{
  "num_hidden_layers": 14,
  "vocab_size": 8192,
  "bias": "qkv",
  "init_std_o": 0.00736,
  "learning_rate": 0.00472,
  "weight_decay": 0.039,
  "lr_head": 0.00732,
  "batch_tokens": 65536,
  "train_tokens": 390800000
}
Each number is 200 + 40 x the weight over its row's rms, rounded and kept within 0 to 999. Layers, rows and columns count from 0. The size before them is the row's rms in percent of the matrix's.

# down: layer 11 MLP down (transposed), 1344x256, rms 0.183, rows 55-89, columns 64-127
# gate: layer 11 MLP gate, 1344x256, rms 0.181, rows 56-90, columns 64-127
# up: layer 11 MLP up, 1344x256, rms 0.185, rows 56-90, columns 64-127
down55,105,261,246,217,173,116,154,238,203,156,185,130,173,176,190,168,253,217,249,172,228,249,137,204,186,184,249,168,117,242,180,256,190,140,249,212,137,197,208,240,143,162,190,166,137,182,168,160,212,173,195,116,278,265,158,181,186,257,222,230,243,147,182,267,176
gate56,104,229,234,178,225,195,255,171,247,190,193,207,195,206,185,224,204,258,203,206,194,241,141,285,267,145,201,168,183,171,279,232,226,230,139,157,212,190,270,173,201,226,148,167,268,166,176,236,227,171,187,152,241,238,242,237,183,243,133,265,240,174,180,236,212
up56,100,191,217,254,167,282,184,211,212,224,163,214,199,246,210,172,197,214,218,212,127,216,272,233,249,216,278,199,166,184,237,167,226,222,200,185,217,228,161,268,244,225,163,208,226,252,193,155,145,119,293,166,190,230,161,217,197,201,151,296,206,209,199,170,219
down56,104,210,227,237,189,244,151,220,136,228,223,260,212,143,170,219,155,183,207,249,162,202,207,291,234,132,204,167,179,222,173,190,165,206,124,247,232,247,154,148,224,229,174,206,185,202,210,206,177,214,213,275,193,187,191,201,189,225,168,151,217,173,209,244,194
gate57,096,161,182,173,166,146,187,274,232,271,186,108,162,226,147,206,161,230,156,169,223,161,198,202,138,177,218,208,251,215,226,199,152,217,243,193,224,162,185,214,202,133,234,245,149,205,185,203,100,238,211,194,189,247,239,196,203,195,207,204,253,202,219,320,247
up57,095,221,213,218,187,138,170,206,143,228,207,176,200,212,253,230,234,247,235,222,204,239,127,243,243,202,226,167,176,164,126,214,182,228,174,223,157,281,104,216,270,224,163,277,210,150,173,173,155,266,233,287,225,173,199,220,244,270,188,261,232,214,218,195,193
down57,100,166,217,230,175,243,185,204,206,185,159,252,229,164,149,168,199,183,211,212,268,188,251,197,110,255,220,200,225,143,166,186,238,227,241,217,199,177,229,244,180,199,146,200,170,193,187,260,155,114,244,175,227,194,180,228,129,212,255,160,198,207,205,186,218
gate58,097,218,273,221,270,272,139,154,272,228,190,203,204,227,144,229,237,246,197,176,149,227,170,191,183,166,178,207,227,190,260,204,247,135,216,188,157,188,177,280,181,177,238,114,227,162,137,225,246,145,250,194,201,220,201,163,146,123,167,188,223,217,172,163,222
up58,099,234,213,232,248,237,250,233,171,180,162,228,170,164,168,189,240,257,185,199,202,291,250,206,189,223,182,208,180,292,210,192,157,122,248,141,175,240,246,194,220,179,199,229,181,138,276,196,192,198,200,270,181,185,218,166,186,194,242,204,216,203,217,255,271
down58,101,201,206,210,239,171,166,227,161,124,177,220,163,182,126,234,167,178,163,284,175,195,148,135,170,181,190,171,183,210,205,245,197,232,230,182,231,179,246,225,241,161,162,174,232,170,291,169,212,264,157,222,182,203,168,268,204,294,183,152,267,265,218,227,246
gate59,098,208,253,207,212,202,264,229,184,145,169,234,200,256,113,185,190,148,153,274,216,198,204,212,308,266,178,176,178,254,189,185,121,198,223,196,227,256,215,181,199,193,253,290,238,275,208,130,186,249,192,253,269,293,172,272,224,189,178,169,206,201,182,259,254
up59,097,270,182,217,174,201,206,190,214,200,196,243,168,199,201,245,243,198,218,214,217,189,174,214,163,260,229,278,252,206,209,180,177,178,182,180,152,281,314,163,286,221,123,205,201,152,209,260,123,129,197,187,210,180,231,179,124,197,187,216,223,208,189,89,171
down59,099,179,246,212,177,246,215,196,193,213,213,208,191,183,142,133,161,206,216,176,220,196,203,198,152,234,265,180,245,184,238,212,101,125,233,194,165,194,202,186,272,137,171,157,252,181,282,221,219,221,120,184,197,127,225,204,205,234,162,224,153,183,220,207,153
gate60,099,201,191,213,210,172,186,182,198,132,193,244,163,203,212,229,210,266,136,116,128,198,246,211,270,162,172,135,153,141,185,215,155,192,221,146,169,258,279,260,139,171,239,157,204,244,210,199,187,240,198,255,167,159,223,184,251,187,153,180,168,188,251,246,202
up60,100,230,183,274,218,235,176,168,215,262,268,276,221,270,190,146,208,182,204,220,172,307,134,226,206,230,213,134,274,168,229,201,220,185,188,163,152,225,226,232,136,278,151,254,242,211,268,250,211,242,212,152,267,277,211,168,206,229,210,125,154,240,153,277,178
down60,101,258,215,238,189,188,209,149,205,205,217,152,178,133,243,216,104,207,211,224,150,233,245,206,246,186,203,290,203,221,200,222,199,231,231,207,227,132,208,192,194,213,235,189,267,176,210,137,184,177,197,165,164,118,196,264,211,188,240,247,196,223,225,247,175
gate61,096,200,200,118,265,220,141,143,263,247,220,189,266,160,226,166,149,203,182,257,199,156,199,144,222,198,172,254,151,177,181,193,215,206,178,177,210,221,257,187,181,210,158,176,181,161,144,185,193,171,171,194,217,163,238,279,145,186,248,105,235,170,180,247,194
up61,096,252,204,209,205,164,310,265,74,175,203,220,203,219,190,235,165,176,200,147,193,160,203,194,265,271,183,195,189,157,194,192,247,167,197,234,199,186,225,200,196,228,240,225,234,285,248,115,288,148,143,176,153,200,177,196,217,205,203,227,171,273,236,202,153
down61,091,166,192,177,228,218,211,168,201,183,120,159,212,240,198,211,130,195,245,184,215,154,201,193,200,207,208,140,206,209,145,246,236,171,215,232,239,156,209,176,173,165,266,164,163,174,121,239,241,337,290,199,208,215,144,173,156,252,216,208,270,147,180,247,159
gate62,099,162,198,227,235,271,186,238,246,213,259,140,215,123,143,180,183,103,220,172,286,164,215,182,214,190,221,282,245,291,119,154,151,188,100,224,262,209,163,218,186,265,218,222,212,185,218,192,213,243,192,210,159,195,216,292,198,190,193,159,199,201,256,151,176
up62,097,204,261,224,202,244,214,187,238,201,251,146,173,189,204,234,154,175,228,185,200,218,163,178,192,139,223,147,216,245,107,208,253,80,190,228,201,222,168,228,249,276,218,126,103,197,190,189,209,210,183,196,226,160,184,181,135,114,192,164,185,221,134,206,199
down62,101,175,205,229,225,195,168,239,257,166,260,207,164,302,157,232,214,265,226,259,180,246,237,220,127,170,226,188,150,144,208,224,259,255,276,272,215,213,216,179,231,184,179,197,162,186,167,235,201,195,202,188,233,236,259,153,202,193,253,190,203,172,216,141,188
gate63,097,210,190,228,198,180,193,266,171,204,196,193,183,174,204,245,202,178,197,178,237,163,211,218,177,255,276,192,231,133,278,187,183,186,235,160,244,201,213,103,174,158,223,231,187,137,249,181,236,168,136,234,266,118,182,212,198,168,279,131,285,222,182,204,83
up63,090,201,179,152,183,204,187,242,302,215,182,214,256,234,180,213,190,210,246,167,204,168,232,199,258,155,155,216,155,151,219,180,250,136,221,217,213,185,237,179,184,152,204,257,183,238,184,230,220,265,182,238,255,229,184,176,201,153,212,212,260,170,247,179,293
down63,100,199,208,180,171,220,212,185,237,260,262,173,200,211,181,259,202,280,255,129,232,128,275,141,105,215,213,191,208,162,247,165,187,225,275,205,140,160,192,174,201,213,238,186,125,252,181,151,242,219,173,196,200,129,180,205,236,173,209,133,229,210,180,227,254
gate64,102,176,191,159,246,171,227,205,245,207,183,181,234,216,229,182,220,191,149,130,221,111,119,148,108,176,160,245,206,210,153,218,242,216,164,207,271,247,215,181,242,170,150,183,185,258,208,207,175,190,206,190,210,244,159,228,258,183,322,112,167,118,222,187,189
up64,099,122,197,212,264,168,210,159,203,168,162,190,266,144,188,206,213,213,139,230,168,231,204,139,134,177,150,196,191,155,221,211,225,284,217,227,169,166,171,215,198,263,219,163,266,182,155,167,236,203,214,185,181,240,175,165,168,222,269,232,196,210,183,191,245
down64,102,236,169,144,191,223,190,255,140,203,183,246,251,181,220,167,213,216,217,220,199,156,218,256,173,227,221,228,154,224,196,197,220,217,157,128,177,252,261,190,200,273,181,164,307,184,114,174,162,198,156,143,195,207,205,197,237,171,190,204,252,155,245,192,224
gate65,104,190,326,198,201,203,243,201,193,263,203,150,231,249,203,176,148,184,177,141,115,194,179,204,212,161,204,231,193,222,198,202,189,201,165,217,171,198,253,193,175,248,208,219,150,250,241,206,177,219,284,136,228,249,97,236,259,151,245,103,224,252,192,118,181
up65,102,163,258,229,210,242,185,143,227,121,183,182,200,201,150,216,95,138,271,257,143,211,237,239,175,206,153,236,256,216,201,264,219,202,177,184,206,175,220,207,158,214,237,157,174,208,222,158,220,207,222,223,217,211,252,210,245,112,198,143,271,196,235,184,283
down65,108,236,277,165,281,197,173,105,275,248,225,137,231,244,134,218,172,225,180,160,210,216,210,227,295,203,239,271,148,231,208,206,130,211,198,233,276,266,173,227,193,217,228,167,130,200,141,246,191,141,225,218,248,219,160,187,229,232,168,179,271,119,198,189,134
gate66,103,141,169,125,203,189,220,214,197,242,225,131,209,181,244,229,218,167,164,176,267,270,191,201,265,191,146,223,194,224,144,148,211,192,224,257,130,260,133,249,241,211,175,171,193,245,180,177,219,251,166,182,165,183,255,227,137,167,196,324,268,261,208,245,194
up66,096,257,241,190,209,241,190,168,198,218,195,171,157,221,220,218,129,218,268,267,182,162,239,183,179,205,303,234,199,180,256,267,217,188,214,225,264,210,205,189,292,221,190,224,135,210,174,228,197,184,119,261,221,202,186,209,205,172,209,140,245,120,154,183,217
down66,103,297,221,202,211,169,240,184,152,190,221,227,247,191,258,252,210,178,274,215,156,172,214,336,171,236,137,244,139,145,148,149,143,163,169,180,204,191,281,215,223,197,200,260,184,187,202,229,174,227,196,185,177,165,195,239,101,220,231,167,207,220,200,181,180
gate67,095,240,140,223,204,237,232,206,226,152,144,202,266,179,126,240,166,179,236,223,156,242,212,224,159,171,202,253,225,225,253,166,144,211,186,235,170,187,259,221,160,185,174,169,226,132,218,204,228,155,200,212,220,134,240,195,224,136,218,182,173,206,241,180,156
up67,093,169,180,199,263,175,220,231,169,162,150,146,185,212,134,190,146,181,184,197,219,255,216,244,270,220,225,163,141,214,159,172,169,205,91,234,165,233,268,263,210,258,243,136,203,162,154,190,167,140,229,188,206,176,226,172,249,113,141,225,220,166,198,213,209
down67,100,183,215,223,167,207,197,153,261,185,244,258,262,261,177,212,231,222,179,213,200,265,185,233,198,247,251,217,226,200,188,274,223,198,186,233,223,148,207,193,217,199,236,246,168,247,233,230,271,286,275,180,211,127,275,250,241,209,199,208,171,279,200,213,150
gate68,098,132,158,263,132,235,238,214,183,160,219,158,243,194,209,211,183,129,195,195,189,228,197,234,278,128,127,197,209,247,218,192,236,290,195,192,157,242,175,199,211,134,217,192,167,205,258,225,227,217,207,168,197,267,179,253,132,165,211,216,239,243,209,137,192
up68,101,199,190,197,206,238,121,213,117,252,195,223,199,209,189,184,149,178,184,243,184,227,200,195,197,195,171,239,211,215,255,230,217,234,167,175,206,162,200,247,166,181,217,207,174,197,131,167,214,207,289,173,208,206,200,152,197,128,230,154,139,129,207,227,207
down68,103,232,201,160,181,131,172,188,191,281,173,231,292,245,215,227,211,197,229,161,194,233,98,219,200,239,229,222,250,214,261,167,179,255,208,156,187,196,219,213,189,153,247,210,209,172,230,288,208,119,222,187,257,234,119,232,182,200,213,203,170,252,207,254,182
gate69,101,177,239,204,151,168,250,160,163,217,138,199,211,240,226,156,225,190,253,242,196,171,149,212,145,107,173,175,216,197,186,242,207,168,124,136,176,252,202,186,174,167,159,226,158,186,265,219,259,237,236,297,222,249,123,262,159,189,236,256,194,226,202,246,199
up69,102,131,180,228,231,129,241,246,201,217,231,177,209,171,204,184,157,132,114,167,210,151,215,193,166,204,259,166,234,198,134,189,157,251,179,255,214,230,271,197,167,165,220,212,199,240,208,197,226,260,236,216,177,214,214,239,198,162,199,131,185,141,204,227,167
down69,105,159,180,185,172,118,193,132,198,166,252,118,195,245,200,282,114,189,191,259,134,220,213,213,217,199,231,229,189,234,168,144,228,200,197,217,195,179,175,233,201,139,224,190,157,147,162,234,184,215,166,233,170,254,197,196,234,198,264,239,192,193,251,176,97
gate70,092,192,218,209,230,242,213,210,151,158,236,202,96,253,129,242,225,181,244,238,254,111,187,175,187,183,142,226,175,171,246,237,162,226,205,177,244,137,202,190,157,128,204,212,245,167,201,214,214,239,217,173,160,204,159,220,165,187,132,186,149,183,167,271,216
up70,093,202,204,232,262,210,114,224,170,208,183,185,183,220,220,172,232,236,246,163,171,249,313,262,266,164,244,241,296,146,273,225,234,127,159,262,263,220,215,183,156,217,252,236,174,218,209,203,258,208,143,122,186,276,216,172,194,232,259,261,183,103,183,177,195
down70,096,109,99,251,195,197,234,184,238,200,205,179,171,234,190,192,248,90,250,178,223,106,185,241,165,189,193,162,257,147,182,168,217,183,244,145,173,216,216,138,230,160,140,174,92,202,231,181,145,261,185,220,196,250,190,155,256,195,244,239,211,265,244,236,260
gate71,105,140,144,214,198,204,129,217,215,170,204,165,168,163,150,165,197,219,197,232,143,65,195,224,118,171,245,186,163,281,182,176,175,202,251,205,178,159,165,179,150,177,169,225,127,259,225,180,176,206,209,219,175,178,201,227,232,212,101,171,191,169,159,263,228
up71,085,173,173,180,218,203,183,176,169,232,182,282,134,201,226,173,299,189,244,211,213,193,149,156,235,225,229,215,305,189,188,97,204,158,159,124,148,267,245,195,234,224,203,95,201,175,214,177,178,237,248,169,176,222,208,220,207,236,219,215,182,154,124,235,293
down71,095,296,228,206,206,176,215,240,237,250,188,211,267,245,187,216,228,207,258,256,166,274,199,186,174,185,193,204,270,158,213,145,205,167,266,186,187,160,184,169,201,218,237,149,270,169,223,134,250,164,229,201,196,161,188,164,208,140,251,201,213,204,162,182,242
gate72,099,233,204,136,230,186,229,147,197,160,164,169,196,226,196,179,182,216,215,167,144,207,218,214,254,216,193,188,218,214,180,115,165,192,216,181,206,230,225,148,172,287,187,181,272,213,168,196,209,199,174,218,91,193,216,134,121,193,197,216,184,188,233,174,88
up72,099,164,171,237,172,239,195,222,181,256,227,157,135,155,222,197,134,194,303,188,208,180,191,183,174,162,174,156,144,164,151,189,229,252,250,142,145,172,155,113,148,147,211,232,237,241,153,274,189,288,106,117,225,166,207,193,213,156,212,135,151,235,180,209,181
down72,106,249,168,281,215,225,199,185,217,187,174,178,210,177,178,229,167,210,169,192,205,262,165,207,178,252,176,184,254,213,198,137,255,205,221,230,174,182,199,180,145,123,248,124,179,195,190,188,157,217,260,255,195,193,201,158,137,161,133,212,207,203,218,154,150
gate73,098,207,137,204,197,164,198,164,195,220,174,106,212,175,224,229,223,187,223,141,222,241,171,176,231,202,236,216,192,252,199,214,206,198,209,236,182,246,182,205,239,197,140,278,183,218,209,249,124,174,176,269,183,177,193,210,202,189,177,226,201,237,244,161,193
up73,095,183,211,205,147,195,173,248,197,189,216,199,166,168,121,208,227,220,247,151,277,228,211,245,211,238,208,195,159,194,157,270,221,211,205,225,182,197,253,222,238,200,245,269,129,146,135,193,188,118,122,246,162,183,148,144,215,250,231,219,191,178,281,173,118
down73,102,216,197,210,218,139,196,200,164,153,152,232,291,245,257,176,246,167,254,200,215,253,204,246,198,172,202,198,225,242,184,259,217,301,162,214,214,231,220,126,211,231,161,245,318,214,211,190,109,233,114,213,195,174,151,152,111,247,181,242,200,146,231,207,181
gate74,105,266,186,204,296,191,184,212,208,194,262,168,276,221,122,190,141,179,181,199,197,191,175,265,135,151,212,271,221,232,213,270,227,184,176,182,249,173,206,199,105,186,201,195,286,250,150,224,264,232,157,189,103,237,232,181,201,190,199,230,245,184,194,240,265
up74,099,193,114,231,140,200,221,168,177,166,233,216,150,166,148,176,194,263,214,153,152,170,178,215,211,172,168,209,126,244,174,235,245,232,223,202,197,183,164,224,226,99,205,150,181,193,205,182,127,247,207,195,106,184,166,165,181,207,102,218,227,242,203,246,162
down74,101,116,220,297,254,222,175,153,208,184,208,191,204,224,219,190,188,166,251,177,239,164,236,112,169,152,220,208,181,207,180,185,204,164,247,118,161,203,228,120,288,232,189,190,153,217,198,235,146,184,159,211,179,181,160,208,223,116,219,173,171,257,206,190,208
gate75,092,225,148,182,165,242,135,197,211,215,230,208,167,295,258,106,285,201,137,257,199,266,190,137,235,262,122,179,251,223,227,219,168,235,204,137,211,178,147,150,209,215,214,157,207,247,182,183,166,192,208,224,193,152,211,180,179,233,189,176,217,236,179,194,215
up75,093,113,207,270,238,196,180,171,150,202,177,162,197,269,203,148,166,158,268,171,161,219,235,193,235,175,209,174,246,210,164,206,231,190,228,172,219,113,206,283,222,207,192,161,196,218,266,178,142,208,159,257,155,116,221,163,188,277,181,246,204,193,180,203,243
down75,094,294,203,287,154,338,150,216,133,223,157,217,179,216,222,222,193,182,159,183,253,180,214,118,229,223,168,230,214,214,156,219,239,243,151,184,231,169,217,193,171,212,184,139,199,215,140,208,148,158,170,149,243,211,185,273,201,201,196,176,248,238,209,241,207
gate76,099,280,196,199,157,133,266,231,253,251,170,164,163,238,175,200,251,231,216,223,149,92,194,184,169,228,172,233,223,196,237,291,237,184,203,144,216,144,157,163,227,238,229,192,177,175,180,221,163,181,151,197,234,190,133,301,215,279,202,169,251,192,171,146,139
up76,097,211,213,196,142,177,277,185,257,237,192,201,236,234,191,227,119,205,241,234,165,187,163,222,254,231,238,183,135,208,191,224,260,243,252,200,131,255,218,156,159,222,277,199,99,192,133,202,187,185,189,212,122,236,295,199,179,114,243,215,213,167,189,189,164
down76,100,181,262,216,184,188,199,166,232,199,182,196,167,166,220,223,226,141,185,248,192,146,178,206,193,271,157,274,143,194,154,260,262,234,193,234,207,203,215,188,172,183,200,227,161,171,243,246,240,342,204,208,200,196,241,178,230,144,232,164,215,218,163,213,109
gate77,100,175,215,207,215,214,205,251,231,172,255,149,193,230,261,191,181,191,229,231,239,125,188,145,155,242,186,183,203,223,225,216,212,136,124,207,146,181,174,152,213,234,199,155,191,201,214,196,185,295,154,201,240,210,155,211,233,205,126,207,223,227,240,216,174
up77,095,138,175,174,250,185,163,251,240,202,195,334,194,193,185,174,216,218,183,240,215,163,199,209,228,148,144,143,254,181,243,210,282,159,281,163,174,220,264,131,224,232,232,190,198,223,163,200,149,215,125,232,188,171,202,189,217,230,157,216,292,215,165,192,190
down77,104,174,171,219,245,246,196,230,240,235,212,263,200,232,220,244,217,179,125,176,146,129,208,188,165,198,228,182,219,157,187,173,279,234,246,205,227,279,221,183,192,126,226,217,232,190,244,250,317,227,223,245,158,145,222,280,156,224,195,198,214,234,252,190,230
gate78,093,173,223,287,201,163,168,198,184,193,240,187,223,235,188,199,232,137,112,164,138,161,226,218,237,202,155,178,179,178,253,205,219,136,203,172,198,129,234,223,201,181,263,133,219,202,175,145,193,163,200,193,191,159,192,234,112,196,220,182,258,284,190,190,232
up78,096,168,203,189,209,234,187,215,251,231,184,251,174,155,210,233,145,197,128,153,250,181,242,175,159,270,146,194,183,262,210,168,241,240,194,174,199,200,223,147,167,124,270,220,180,212,288,260,289,221,236,200,247,288,159,127,166,199,179,178,188,253,165,214,162
down78,096,223,215,246,125,82,224,155,216,108,152,175,140,273,194,188,173,150,159,220,199,262,238,163,153,209,179,182,219,254,250,121,170,168,212,170,182,165,207,161,208,192,227,251,222,205,219,218,207,238,164,194,155,265,171,196,162,173,218,177,192,183,236,198,175
gate79,106,202,189,252,212,238,227,218,232,182,176,200,236,230,128,255,207,199,141,212,220,233,148,203,162,187,197,114,179,157,271,228,139,234,209,159,254,132,217,189,108,210,171,140,260,216,181,252,137,237,193,179,211,155,220,162,215,281,179,175,205,146,187,188,219
up79,099,221,186,116,236,203,272,226,167,167,253,189,140,266,204,168,146,176,173,159,207,153,146,211,230,159,126,304,178,236,228,224,257,237,142,255,167,179,145,243,176,235,197,225,142,159,119,170,245,270,178,215,108,271,301,206,173,188,187,184,216,228,162,172,260
down79,099,188,164,167,164,184,182,114,180,287,251,278,142,187,187,169,169,217,165,184,211,188,215,186,166,227,143,234,191,207,243,248,208,195,244,186,184,192,237,102,183,204,253,257,214,189,160,141,183,224,166,177,130,140,217,160,213,280,258,228,205,196,180,166,223
gate80,099,191,286,155,170,122,208,195,202,188,198,158,213,217,287,156,261,164,162,203,240,191,227,200,184,120,211,165,211,176,286,219,191,274,179,160,219,171,201,190,239,189,194,183,171,196,199,192,281,206,170,205,318,260,212,234,205,250,158,185,188,164,200,260,182
up80,101,171,188,134,244,169,148,260,260,194,198,176,232,187,228,227,184,151,186,193,243,178,216,219,223,248,237,205,196,198,202,227,189,255,241,170,86,219,269,223,242,218,194,157,247,200,167,212,287,193,222,240,157,199,260,261,179,266,185,115,180,286,225,184,220
down80,108,247,239,196,190,189,272,162,241,172,204,211,132,169,257,203,278,199,192,252,211,247,191,205,117,146,121,221,195,220,214,167,225,247,174,177,231,198,142,148,212,218,216,168,130,157,260,140,135,203,172,147,178,204,198,162,218,242,210,183,168,97,229,196,144
gate81,099,198,175,170,260,154,219,208,186,184,258,168,221,213,198,266,212,216,203,202,242,195,227,212,182,150,249,211,238,258,266,227,202,163,156,173,211,225,206,142,213,172,200,147,169,237,204,215,143,213,171,208,186,196,194,172,171,250,250,260,193,142,220,171,194
up81,099,225,188,187,241,273,171,188,188,167,195,138,265,179,275,212,221,138,144,220,127,160,201,100,232,185,290,221,217,322,133,129,139,240,223,239,181,187,263,213,193,123,196,163,229,99,228,156,170,211,253,265,235,215,184,147,137,199,147,216,231,227,230,148,167
down81,105,252,110,224,263,205,234,210,174,190,218,211,226,162,203,180,247,132,182,110,140,156,220,165,170,165,259,240,250,198,268,258,218,217,195,205,234,225,189,263,245,175,182,240,214,305,292,163,172,214,113,202,251,221,215,210,113,168,163,228,183,230,178,247,200
gate82,105,208,181,215,190,127,170,209,184,242,197,113,170,205,162,204,236,194,191,161,181,144,213,111,248,160,142,167,283,256,237,178,194,214,223,206,236,241,177,217,189,239,210,235,200,215,148,146,131,216,176,191,196,241,194,234,203,180,238,234,184,214,140,189,228
up82,105,140,170,197,209,179,187,59,166,237,239,192,193,229,218,170,263,198,197,226,215,187,219,147,231,228,219,211,254,218,215,208,254,169,245,158,209,251,181,241,216,217,124,127,201,194,163,241,185,178,158,200,187,181,260,246,241,237,169,190,191,233,190,167,63
down82,106,144,191,154,235,251,82,150,168,244,176,250,189,159,173,135,187,205,205,92,185,246,275,182,138,208,163,115,143,254,249,190,190,136,264,182,202,180,188,188,235,224,169,220,245,200,179,186,231,197,207,263,233,248,214,208,140,177,186,238,169,177,220,128,195
gate83,100,230,168,133,138,164,210,248,167,231,242,180,221,185,203,255,235,115,190,115,173,179,205,199,168,242,169,227,193,256,127,188,166,203,189,208,184,163,141,210,290,291,177,303,147,153,149,121,193,249,174,103,199,146,207,208,212,166,179,198,213,199,177,215,199
up83,098,279,165,189,63,152,218,159,260,184,226,199,171,171,145,164,198,178,148,216,167,226,159,178,162,164,241,208,240,226,251,224,204,258,224,208,210,205,205,128,210,149,270,148,238,288,175,193,162,146,179,181,205,197,153,242,179,139,242,143,261,226,256,239,245
down83,094,218,249,181,239,143,188,243,191,159,245,234,183,174,195,236,205,113,155,215,158,161,181,98,260,215,214,199,240,165,182,219,263,209,160,213,208,172,170,268,223,168,198,248,216,163,132,146,196,227,198,229,202,186,159,177,272,163,219,262,239,198,190,272,142
gate84,097,220,151,199,257,202,231,146,261,282,179,106,254,201,117,151,276,152,186,194,180,238,194,230,192,233,183,179,217,213,256,239,158,190,234,190,221,161,182,182,229,190,202,161,209,162,203,254,173,187,255,208,189,154,172,248,143,160,184,244,285,217,216,160,256
up84,099,188,249,196,173,221,195,241,136,175,194,146,215,259,134,149,237,239,160,265,156,223,208,221,143,216,237,176,244,320,145,225,219,162,137,199,210,222,215,187,240,223,206,200,183,195,252,172,239,193,235,178,235,220,225,203,142,178,207,177,142,217,209,206,183
down84,106,167,183,163,222,159,199,189,158,172,212,200,169,182,222,218,189,133,240,254,222,261,221,219,207,208,145,246,202,196,227,230,130,152,184,168,191,207,166,230,165,212,257,150,220,230,145,189,150,174,170,242,210,210,237,234,224,157,207,148,157,195,204,156,245
gate85,102,216,155,163,211,192,234,252,239,246,169,174,226,211,178,151,174,260,197,218,198,179,138,199,201,207,183,137,224,184,219,139,181,207,172,182,210,206,224,248,185,226,117,206,210,221,208,171,252,159,247,166,264,167,180,247,209,240,215,188,258,238,196,151,92
up85,100,188,235,209,246,188,147,192,212,260,208,198,264,206,261,239,213,191,257,165,144,143,199,98,151,194,220,248,176,208,202,244,224,259,97,212,190,236,189,215,148,207,173,231,176,152,192,124,184,184,179,224,203,212,179,169,245,197,278,227,170,139,241,210,225
down85,103,221,166,196,193,207,145,232,238,202,217,219,216,236,232,151,165,142,144,192,248,212,209,285,299,231,161,237,161,151,193,169,214,205,182,189,222,225,187,118,160,199,200,192,244,193,297,150,158,182,208,227,234,218,201,196,181,198,154,159,192,164,185,250,165
gate86,100,186,239,249,183,174,237,170,199,189,257,156,213,250,290,244,161,241,160,192,162,210,150,219,201,238,132,207,224,123,137,215,175,182,213,246,261,121,170,227,262,184,231,234,212,228,185,211,160,181,171,173,195,99,249,223,192,149,189,275,212,226,150,155,201
up86,099,192,275,225,206,173,223,199,114,107,189,214,200,167,165,219,175,125,180,261,222,169,277,167,229,200,180,209,254,184,199,214,196,257,178,206,257,249,211,238,215,171,228,200,207,228,158,210,165,213,214,147,113,213,173,184,165,224,208,134,216,205,154,229,218
down86,098,196,176,193,219,217,139,269,221,140,213,236,200,203,202,252,169,237,259,211,185,171,172,207,204,226,209,247,166,124,203,227,172,169,227,211,230,116,233,273,161,211,198,208,235,243,203,200,154,200,287,271,116,193,189,141,240,223,270,207,191,142,191,221,169
gate87,096,235,200,228,215,207,174,212,255,179,146,172,223,215,239,240,201,185,166,225,228,242,244,148,199,108,149,152,236,133,174,211,138,179,119,173,256,120,205,262,271,245,188,189,208,201,154,256,242,227,244,123,184,181,247,263,254,177,208,215,184,228,194,160,124
up87,102,225,237,214,198,173,241,183,280,167,229,190,205,185,109,185,139,222,224,256,185,160,219,207,257,114,203,248,228,178,214,248,222,267,165,142,176,191,215,243,213,170,221,182,206,194,198,210,180,275,116,164,256,184,190,203,251,128,172,233,159,230,279,108,140
down87,104,202,257,250,191,239,214,214,208,215,203,217,173,174,251,179,237,259,179,141,146,228,182,206,281,254,210,275,157,237,157,229,172,138,255,208,199,327,190,184,214,167,259,118,263,189,221,170,141,213,186,257,154,216,218,174,189,292,240,163,167,144,119,282,177
gate88,095,230,262,266,196,232,210,146,182,161,156,172,232,118,195,203,162,206,205,177,245,159,221,212,274,218,243,161,225,216,161,174,234,238,236,192,201,260,175,232,189,246,277,212,175,171,130,206,232,145,211,213,218,209,176,256,205,189,198,163,202,184,193,211,184
up88,095,177,183,150,229,235,194,183,210,159,192,188,259,191,302,187,222,201,263,169,240,203,209,217,178,236,211,186,218,166,224,186,201,220,222,165,223,195,195,195,219,209,215,220,243,153,167,189,89,114,164,252,188,195,149,205,176,269,171,138,168,106,244,226,219
down88,098,222,217,228,239,184,179,240,157,243,205,177,217,189,169,189,191,213,218,193,115,278,172,206,247,225,178,219,194,245,237,219,199,221,225,143,248,163,225,189,210,216,194,199,161,168,154,186,147,218,240,200,242,171,209,182,230,187,177,197,299,195,226,123,132
gate89,102,234,188,218,145,162,132,181,206,223,184,124,194,162,220,232,180,172,197,260,276,225,147,240,195,200,205,202,133,275,162,160,164,239,272,147,125,203,178,171,134,159,242,127,165,175,190,128,221,161,172,229,147,179,166,178,234,239,168,154,183,257,199,238,229
up89,084,180,142,245,176,244,183,233,219,183,166,185,195,205,231,147,113,169,200,187,128,179,198,193,203,158,225,199,187,189,217,267,160,249,279,208,156,218,189,269,158,238,187,220,198,176,162,188,215,250,213,245,100,214,172,193,221,229,213,173,203,200,242,168,207
down89,090,182,195,219,149,153,270,190,222,250,121,182,263,225,179,143,216,107,162,177,254,195,186,225,237,216,236,182,186,186,160,172,156,267,217,176,150,227,177,202,173,155,195,213,179,118,145,155,163,194,192,161,203,225,204,121,174,196,148,167,289,181,225,171,176
gate90,098,175,188,203,172,200,200,125,158,230,165,171,213,186,184,159,157,239,117,245,252,217,154,99,203,148,234,225,86,206,206,139,229,172,203,213,218,194,215,197,193,179,184,192,166,237,237,164,232,238,222,180,146,204,170,213,281,190,185,196,186,242,195,234,258
up90,099,145,149,238,190,195,195,187,274,227,145,162,181,175,208,177,235,189,165,246,204,167,191,240,171,180,197,225,173,247,133,131,251,158,227,204,206,231,176,181,167,199,244,201,189,141,215,200,166,147,225,157,205,278,195,214,128,244,210,220,206,197,182,163,283